config = dict(
    head_dim=32,
    vocab_size=2048,
    bias='qkv',
    init_std_down=0.00577,
    optimizer='soap_variant',
    learning_rate=0.00425,
    beta1=0.95,
    max_grad_norm=1.0,
)
Each number is 50 + 15 x the weight over its row's rms, rounded and kept within 0 to 99. Layers, rows and columns count from 0. The size before them is the row's rms in percent of the matrix's.

# layer 14 MLP down (transposed), 256x64, rms 0.092, rows 156-181, columns 0-63
101:30 65 72 28 58 57 44 41 40 44 26 76 71 70 37 55 69 33 48 64 70 35 51 60 33 77 32 41 47 43 64 52 41 75 21 46 52 18 31 39 47 54 52 34 30 46 77 56 39 44 55 49 47 53 43 45 59 38 74 69 67 25 51 47
094:60 54 88 70 71 40 50 38 62 59 60 58 29 67 22 52 68 51 47 60 31 55 58 34 45 46 29 30 61 45 42 53 18 41 41 52 40 46 65 44 55 51 49 45 37 57 60 62 54 38 82 44 32 86 50 37 52 64 54 24 11 55 47 40
118:56 38 55 31 43 45 63 52 49 46 56 89 39 39 53 33 33 44 40 41 49 61 29 57 45 68 68 48 52 47 33 44 63 61 53 29 32 40 23 64 47 57 21 33 53 75 46 69 76 41 59 31 56 84 49 62 56 47 09 54 27 59 39 45
109:62 59 43 40 49 52 61 70 46 73 59 42 65 69 47 51 42 61 59 48 41 48 47 55 69 54 33 32 46 53 42 58 55 44 70 52 40 52 75 74 79 56 72 66 70 76 50 79 78 78 79 54 53 43 40 51 69 62 70 36 63 60 70 18
096:51 38 73 59 62 57 76 41 49 60 65 74 59 81 65 59 42 46 52 61 31 50 40 51 51 49 27 74 65 63 35 58 44 57 40 60 42 28 25 46 30 70 22 27 68 67 71 54 45 31 37 35 60 77 45 40 58 45 43 41 85 43 45 58
097:57 59 54 36 60 39 29 49 25 30 46 51 61 42 68 55 50 48 68 27 37 06 69 56 77 46 50 41 70 83 35 23 51 61 45 44 75 49 40 47 36 27 41 40 35 70 54 47 34 23 63 25 50 57 45 37 30 56 43 49 57 51 61 49
089:65 64 56 41 54 39 34 34 55 67 40 52 55 59 46 51 25 67 58 49 43 43 11 52 45 58 27 65 75 45 34 48 56 61 46 50 33 38 52 53 53 47 61 78 45 80 28 26 23 64 33 33 32 53 39 26 70 48 73 60 22 48 48 72
091:52 47 42 68 75 51 39 45 35 35 39 40 21 48 48 19 31 75 52 62 54 45 63 22 50 42 42 54 52 35 56 73 49 25 38 49 30 51 88 72 52 44 47 71 63 60 46 71 43 74 36 65 69 49 62 57 65 34 26 39 40 69 54 63
083:86 47 50 54 36 69 75 77 43 38 45 42 31 42 28 49 39 45 66 49 36 66 54 40 41 29 66 33 54 37 20 42 49 36 28 48 49 69 63 63 56 77 46 33 50 60 66 63 63 24 42 36 50 28 50 61 35 50 30 34 61 77 51 30
104:47 54 56 52 59 56 31 42 41 54 28 60 61 53 61 42 59 31 78 38 32 74 41 60 50 45 89 77 48 42 48 66 51 69 65 58 42 34 58 26 52 56 69 53 59 49 61 50 48 58 41 94 95 45 55 51 49 58 76 43 48 41 66 35
089:74 64 45 28 48 49 47 61 68 48 51 52 69 20 74 67 51 44 57 42 34 48 76 41 51 80 43 48 34 21 50 39 62 71 47 25 20 32 65 66 48 63 36 67 54 55 47 32 28 40 55 26 58 31 69 70 61 56 47 42 59 29 39 52
116:44 40 48 36 67 42 52 52 83 56 53 35 73 29 39 25 75 44 40 52 45 33 55 53 44 18 28 44 37 53 57 31 29 69 25 27 56 41 65 43 42 64 55 66 47 64 64 76 51 38 64 41 69 42 71 58 21 66 51 25 42 52 63 53
092:62 51 53 72 85 37 73 36 54 46 50 66 26 43 60 75 38 35 50 45 28 63 58 48 50 62 66 51 47 60 29 42 36 47 25 64 19 55 53 54 36 22 82 48 56 41 25 54 56 74 42 41 41 48 51 45 65 73 55 37 67 43 25 67
090:52 43 26 55 64 44 67 46 44 45 37 58 57 53 40 53 72 87 51 42 69 19 49 45 72 51 50 64 55 44 49 69 27 53 56 41 51 32 38 45 60 43 36 57 51 57 38 49 35 58 61 46 16 59 82 42 35 31 42 76 48 50 76 94
100:61 39 34 51 35 57 72 43 35 58 24 68 53 36 63 60 65 64 40 44 35 73 71 56 68 44 62 36 56 54 44 67 46 38 48 37 55 23 41 59 72 13 55 58 56 15 44 26 41 44 55 77 77 63 51 51 47 71 38 51 76 62 36 55
092:51 37 58 46 39 65 66 40 44 84 63 49 69 45 61 36 53 36 53 74 38 28 57 59 16 35 44 61 32 44 82 21 50 57 25 43 50 56 70 46 67 36 63 38 60 45 37 48 77 57 52 74 66 44 18 67 30 44 45 61 63 40 50 46
090:54 55 52 67 46 61 31 64 44 34 71 31 51 45 44 43 29 66 59 08 72 47 58 25 67 39 36 31 57 47 49 44 32 60 55 30 48 50 54 55 39 43 38 53 42 34 47 50 45 36 41 34 17 36 36 58 66 73 69 82 16 69 45 48
098:48 45 85 40 56 56 67 40 32 81 53 48 75 36 44 52 56 41 51 68 33 48 29 78 45 65 43 18 38 48 55 59 42 50 67 63 31 50 19 53 26 32 61 61 58 60 51 33 48 41 45 61 76 35 43 55 24 22 59 52 31 47 67 54
102:28 49 34 74 55 17 58 79 55 65 66 63 37 50 39 49 33 27 61 39 38 51 54 50 52 49 43 53 24 41 54 57 69 30 63 75 42 79 83 39 67 36 32 34 61 48 39 64 36 65 47 75 58 61 47 44 63 67 39 24 40 53 56 33
101:35 46 43 57 24 37 45 37 28 68 25 75 61 41 39 56 58 50 48 31 78 58 42 72 45 65 32 67 46 62 61 53 27 58 45 68 35 33 37 42 64 27 54 43 53 30 71 42 45 42 50 75 36 68 25 67 83 41 37 42 62 51 75 50
099:54 79 47 30 38 63 67 75 44 48 45 46 43 44 59 33 33 37 32 32 71 42 63 40 39 30 35 20 98 42 49 40 62 89 40 72 67 34 43 38 41 41 45 71 49 48 39 27 51 34 58 54 45 53 52 50 57 51 62 40 60 46 38 64
095:33 32 76 44 66 72 37 80 49 45 50 41 28 76 18 83 49 29 56 59 53 46 58 58 68 46 57 48 71 31 51 47 58 35 38 57 47 55 36 65 24 69 36 40 46 43 74 64 35 44 48 40 35 35 53 39 40 63 18 48 43 57 40 31
111:56 52 35 58 66 51 53 30 56 63 60 49 38 58 46 52 38 46 70 55 45 38 36 34 44 44 45 58 30 78 19 66 24 77 50 30 46 66 47 46 75 32 46 48 63 82 67 41 72 65 71 27 33 46 49 16 74 50 49 33 34 44 66 55
101:52 51 47 63 21 37 34 67 52 54 44 65 44 47 32 64 38 69 66 66 53 37 86 63 34 40 56 72 78 57 48 46 50 46 52 47 38 40 70 40 58 39 32 56 54 37 42 36 64 85 78 69 46 37 84 71 67 36 31 48 62 42 36 41
109:47 64 91 23 70 58 61 58 60 67 50 38 39 39 50 46 50 29 72 57 71 25 30 55 57 65 54 45 62 46 63 40 38 47 49 63 52 27 49 48 72 72 51 33 52 67 46 71 31 37 54 23 26 48 27 81 64 70 47 59 64 45 44 46
098:68 42 37 25 68 46 38 90 38 63 47 42 11 69 52 41 49 58 46 38 38 61 41 67 56 41 81 38 53 65 43 44 50 35 49 45 72 66 73 58 52 33 66 47 46 62 64 79 27 54 53 49 33 49 37 36 34 44 56 25 48 60 35 25
# layer 14 MLP up, 256x64, rms 0.0891, rows 157-181, columns 0-63
099:46 56 47 58 36 44 49 46 43 46 60 39 60 32 30 65 69 20 47 33 52 58 49 73 36 43 67 69 21 16 43 40 71 32 24 38 51 61 35 58 66 21 47 49 43 57 74 56 28 33 44 35 42 23 73 56 38 40 34 34 51 38 34 58
109:32 23 57 36 50 52 48 26 61 50 41 48 61 41 38 26 44 34 64 33 47 47 34 50 47 35 83 47 65 51 63 74 37 68 53 48 68 75 30 54 58 14 24 55 52 43 33 35 40 40 28 15 41 57 55 70 45 56 40 57 44 26 62 59
096:48 32 54 57 18 48 45 13 27 60 65 34 27 29 45 39 49 50 68 61 56 39 48 20 65 45 41 58 76 71 81 39 58 23 41 33 34 22 49 59 54 50 42 65 62 68 38 56 42 47 50 47 31 69 62 49 42 51 72 54 48 62 40 33
102:39 30 46 55 42 59 71 32 39 58 39 64 47 51 51 41 77 45 38 77 65 37 39 51 56 57 85 66 38 69 00 44 54 50 48 43 26 46 42 59 60 63 39 54 55 10 40 35 43 33 44 63 58 53 38 31 49 66 29 44 39 33 48 45
103:50 44 51 31 60 50 56 33 45 53 48 66 79 21 37 43 37 13 63 72 57 50 56 56 43 63 59 46 44 68 68 40 57 44 08 53 38 36 57 79 35 54 36 53 66 59 76 26 51 52 44 52 46 28 67 44 36 54 50 80 49 40 28 63
081:45 46 35 52 59 64 62 49 46 29 70 66 58 35 64 23 70 36 41 51 76 56 39 63 57 40 75 43 35 31 74 43 69 54 60 67 62 29 55 22 56 47 22 41 70 55 54 55 56 39 28 53 63 39 55 45 54 75 44 14 55 67 79 50
100:33 68 37 45 41 65 39 30 52 42 51 65 95 30 33 70 66 42 53 55 21 57 39 60 60 19 37 53 40 60 64 55 39 53 60 51 69 56 36 53 58 57 59 40 47 43 39 65 58 43 48 12 56 71 16 44 40 78 58 68 49 59 58 53
086:13 66 45 40 39 48 33 20 48 54 52 44 44 54 57 59 56 45 46 31 42 42 39 70 30 64 42 63 30 62 60 56 37 58 32 53 62 44 11 57 41 37 56 67 32 58 48 43 54 95 28 52 41 38 58 16 48 46 39 41 35 39 58 76
101:41 23 52 32 22 81 59 59 90 61 50 64 39 58 31 57 47 44 22 45 48 25 72 58 58 54 39 61 57 44 31 32 56 46 51 37 60 37 38 62 23 45 44 29 30 39 45 46 44 53 76 39 23 51 51 57 43 28 24 42 43 49 38 44
098:36 43 50 67 29 57 48 33 33 66 49 52 57 62 30 41 47 62 17 71 48 46 40 61 37 14 52 46 50 51 45 58 34 40 44 58 77 59 64 37 44 59 30 30 55 36 70 49 57 64 66 36 27 47 51 04 31 53 41 33 41 50 49 81
102:29 65 54 55 39 46 34 38 50 62 35 25 22 51 41 64 37 53 39 39 67 42 51 50 38 45 37 46 65 50 53 60 46 52 63 77 62 28 46 74 65 28 30 47 58 65 52 18 68 75 46 56 55 69 31 63 89 69 48 46 51 21 45 72
104:40 56 45 34 17 47 48 49 59 18 26 52 56 42 33 31 62 35 50 40 54 33 54 55 26 47 44 25 23 41 52 61 51 52 42 56 68 64 51 59 73 37 32 42 64 72 60 36 36 10 34 55 79 34 62 50 70 54 52 50 43 58 31 27
092:55 64 56 32 41 51 38 60 25 53 24 42 52 50 38 28 41 26 55 24 49 28 59 38 66 47 57 43 40 48 69 62 69 58 49 39 55 10 48 58 32 56 48 54 46 49 52 67 73 26 47 75 42 34 44 25 44 71 42 59 29 51 15 73
093:55 39 58 67 53 50 70 36 50 21 39 57 52 60 61 41 55 58 31 63 25 37 47 54 38 37 72 53 64 53 56 37 60 43 46 83 42 00 40 54 35 36 52 49 40 70 32 58 63 51 76 54 59 55 57 67 53 56 44 76 39 58 42 40
086:48 61 93 72 56 70 54 26 54 50 46 70 64 49 46 70 27 34 58 43 35 60 49 71 55 27 68 38 60 47 43 82 69 32 75 46 40 41 38 61 48 60 51 45 25 60 35 56 63 39 52 35 32 33 60 52 27 82 46 46 35 55 55 45
097:48 68 39 66 21 37 64 42 58 64 31 44 39 44 46 87 36 29 40 40 58 41 76 65 71 65 36 48 67 58 46 66 49 28 53 72 26 58 71 32 72 52 59 69 66 44 73 50 62 68 41 41 44 67 52 44 30 61 65 39 24 43 50 57
098:69 34 29 61 39 46 10 77 33 52 67 79 38 37 30 35 73 42 39 39 65 46 39 37 68 32 79 37 52 73 51 30 33 34 64 42 54 40 57 58 36 54 54 33 51 32 40 42 62 32 46 49 48 68 59 55 55 37 44 31 26 60 49 36
104:40 86 53 55 63 29 59 37 41 67 53 52 60 16 38 30 57 28 61 43 48 59 39 57 36 22 61 38 56 66 53 16 45 41 76 56 58 45 36 67 48 35 23 31 60 49 57 34 65 39 49 15 38 60 34 44 38 34 35 46 65 39 58 58
095:54 49 58 72 48 33 58 75 44 41 55 78 55 55 46 42 35 26 33 46 53 19 27 31 57 31 87 52 57 43 49 43 49 38 39 34 22 54 33 58 57 73 57 57 45 55 42 34 49 57 12 19 75 54 61 45 60 33 56 59 60 36 59 40
098:47 57 50 58 21 39 11 52 72 74 47 34 31 74 29 50 55 66 29 42 35 53 44 63 36 54 31 33 34 49 55 38 52 36 45 73 46 40 58 46 78 47 56 45 44 49 71 27 53 50 53 74 58 57 63 64 44 73 13 69 43 40 40 64
096:59 55 43 37 49 49 43 36 48 74 57 65 49 50 64 41 37 62 69 73 58 34 39 46 36 38 61 66 44 41 71 81 60 41 33 59 48 53 46 73 64 67 29 73 37 45 28 32 72 52 45 43 34 76 46 54 98 42 56 58 49 78 57 29
098:36 40 60 47 12 50 51 51 63 71 27 58 26 44 40 55 84 20 37 44 44 26 41 54 31 75 43 68 64 43 57 68 55 61 46 45 26 47 43 44 20 63 40 63 50 43 59 51 53 50 32 86 50 42 42 55 46 59 46 54 49 31 41 19
097:59 39 44 29 18 50 62 36 61 54 57 34 66 17 46 33 40 24 60 63 44 54 75 71 62 51 37 37 49 43 52 34 65 52 41 55 63 75 42 43 45 52 57 63 62 26 55 38 63 57 39 54 36 58 30 50 63 12 82 61 50 55 83 48
106:57 56 77 37 47 35 84 57 65 43 61 41 39 33 59 44 70 64 55 61 59 76 43 64 62 63 70 48 52 47 65 41 33 92 44 83 62 47 37 55 68 59 41 49 25 43 52 32 58 53 30 58 52 26 48 47 35 49 50 82 29 57 68 55
101:40 77 60 73 51 85 53 48 31 58 39 59 53 29 46 29 28 51 49 56 41 57 95 48 33 50 51 77 51 57 58 43 34 56 27 35 36 44 52 34 53 60 47 62 74 27 60 14 46 63 50 37 50 50 55 44 34 53 40 73 66 69 41 46